Weights of a small GPT-style language model, trained from scratch on English Wikipedia.
Training: a variant of Muon for these matrices, 145M tokens.
Each number is 128 + 32 x the weight over the matrix's rms, rounded and kept within 0 to 255. Layers, rows and columns count from 0.

# layer 11 MLP up, 512x256, rms 0.113, rows 100-120, columns 64-127
[[118 106 145  99  88 130  98 115 123 138 146 114 160  95 127 104 220 140  44 156 123 168 104 112 147 122  79 122 107 159 126 181 101 184 134 146 100 220 187 115 149  69 147  98 151 123 178 144 130  98 104 164 115  88 122  94 178 158 125 150  80  54 139 136]
 [ 68 152  94  38  51  96 139 138 158 127  60  85 171 115 146 101 146 154 141 174 135 118  90 100 162  80 150 102 100 102 149 142 144 129  48 107 188 124 166 120 134 132 125 173 157 127 125 118 162 117 108 173  95 101 129 115  98 132 149 108 140 102 122 142]
 [108 144 109 132 168  98  98  96 147 112 128 133 118 123 111  94  95 157 108 151 160 107 177 148 184 117  97  78 140 156 155 114 140 125 239 150 170 102 128  86 176 137 105 140 104 126 172 115 150 138  66  91 157 122 165 102 160 112 126  85 136 128 102 158]
 [159 129  90  94 137 100 113 114 175  93 123 118  71 126 133 163 116  91 155 175 133 113 132 101 118 131 203 152 165 168 115 101 151 117 150 124 117 105 179 126 123 107 132  96 149 187 143 132 134 214 146 104 126  95 115 115 184 143  92  89 147  82 122 151]
 [ 98 141  88 125 117 140  98 118  92 144 113 170 105  86 111 135 109 115 128  85 155 119 111 154 149 129 115 139 151 115 188 149 152 130 171 135 149 135 113 137  93 130 150  83  78 109 157 118 166  72  72 171 132 108 136 116 131 118  63  83 158 120  49 155]
 [ 95 126 118 174 129 179 184 176  69 139 165 194  90 119 173  72 161 136 102  73 130 156 208 184 107 108 131  68  72 123 136  69 161 176 133 150 131 109 168  77 126  74 100  83 161 119 213 208 159 167 118 123  92 103  96 178 202  95 101  78  76 190  92 143]
 [ 77 122 118 130 158 165 162 152  75 126 109 123 145 181  94 154 111 110 128 133 130 121 177 186 149 140 111 124  77 108  94 109 101 164  97 153 125 149 179  91 122 160 169 103 145  82 132 146  78 109 178 154 150 108 117 136 153 129 131 141 167  66  59 135]
 [148 131  97  65  90 150 136 111 133  54 177 206 133 156 101 101 137  81 127 192  80 125 119 108 158 111 108 135 104  81 109 161 108 101 158 202 112 172 119 110 150  99 140 133 136 152 149 149 127  55  51  87 118 102 168 179 155 116  92 132 117 153 117 172]
 [150 127 110 159 159 138 140  46 101 130 152 201  83  98 130  88 134 200 157 186 171  86 164  91 129 103  84 131 187 115 109  97 147 106  98 123 128 136 146 141 114 154 111 162 194 122 174  85 162 124 105 140 116 147 149  61  97 105  84 101 177 144 199  77]
 [ 87 110 146 133 109 100  87 134 136  90 119 128  93 132 117 143 154 172 116 124 131 132 159 122 122 126 142 159 127 128  97 165 159 115  95 127 110 134  99  66 111 147 117 170 154 138 157 121  95 139 158  90  86  99 142 178 139 193 114 124 118  94  90 128]
 [124 156  63 190 102 109 110 113 110 103 125 128  92 119 187 123 109 145 173 122 118 112 127 126 122 123 133 126 109 101 126 178 125 106 159 140 136 114 160 133 206 133  84  91 140 105 150  78  49 161 104  67 108 125 148 156 151 116 126 137  97 111 116 133]
 [119 129 125 166  72 128 137 141  74 162 168 172  85 143 130 164 125 125 144 149 166 110 149  66 168 129 109 114 122 103 135 150 125 100 123  94 130 162 136  88 211  13 119 185 170 115 131 149 112  88 102 113 115 142  76  69 114  90 121 173 167  94 156 103]
 [162 167 195 122  85 114 149 106 193 132 102 153  92 129  87 132 105 216 143 187 149  66 160 116  84 116 171 152 171 125 188 121 129 112 142 129 158 121 125 129 123 176 131 102 104  95  83 157 113  92  98 148 135 159 130 127 204  95 112 116 123  93 146 143]
 [ 94 167 101 163 121 149 143 118 191 147 115 122  88  98 162  96  89 147 118  86 101 106 153 176  80 137 166  89  99  76 158 105 152 133 143 216 107 160 148  95 140 162 128 166 167 140 123 128 118 111 111 166 153 105 145  37 139 126 118 219 135 104 132 135]
 [123  99 143 113 134 137 155 109 162 138 116 128 133 107 168 150 130  98 130  78 128 185  85 154 157 123 131  73 155 116  83 103 129 123  60  93 141  81 132 167 155 172 151 113 131 203 136 158 155 112 136  84 121 131 144 165 118 130 104 129 115 125 163 152]
 [140 132  78 102 112 139 155 113 112 156 155 130 144 136 112  99 123 113  96 165 115 138 134 125 125  67 106 153  74 126  96 131 126  99 103 146  86 147 147 143 162 189 150 142 105  99  78  79 148 141 110 152 100 175 144 137 137 102 100 101 107 165  89 140]
 [ 68  90 138 173 147 148 172 108 147 121  60 136 115 199 168 136 133 132 111 118 110 142 141 124 137  85 144 117  66  93 158  67 128 125 113 164 161  89 135 126 160 114 122 124 126 112 134 164  83 121 139 140 137 117 126 153 172 140 138 137 121 137  77 164]
 [186 106 155 114 120 128 157  87  75 105  70 173 172 174  73 126 136 143 126 135 147 143 121  39  69 158 142 126 127 117 179  82 114 144  96 131 149 106 116 106 108 155  88 184 172 151  88 133 120 149 128  78 158 107 156 160 144  93  86 153  94 135 159 122]
 [133 154 110 119 165 122  93 129 167 172 126 120 120 100 102 134 108 166 146 156 149 144 131 150 104  58 151  63  99  74 112 134 121 116 134 149  77 143 167 128 120 139  88 114 110 137  92 204 160 144 129 112 162 158 116 105 134 154 167  72  85 137 122 151]
 [103 115 156  95 155 116 176 120 133 145 132 198 124 103  74  66 145 108 130 151  70  77 148 119 123 123 125 106  42 150 141  41 204 161 148 121  84  98 143 118 127 127  87  72 143 113 158 162 124 156 100 141  83 119 166  84 131  95 135 108 102 158 105 129]
 [ 78  98 146  91  92 178 140 150 179 138 126 135 150 139 151 121 148 131 161 140  56 133 146 135  78 106 115 153 121 133 130  92 103 181 123 190 125 152 107 117 146 158 195  87 115 143 180 159 127  76 169 138  84  75 120 179 126 155  93 127 107  73  80 118]]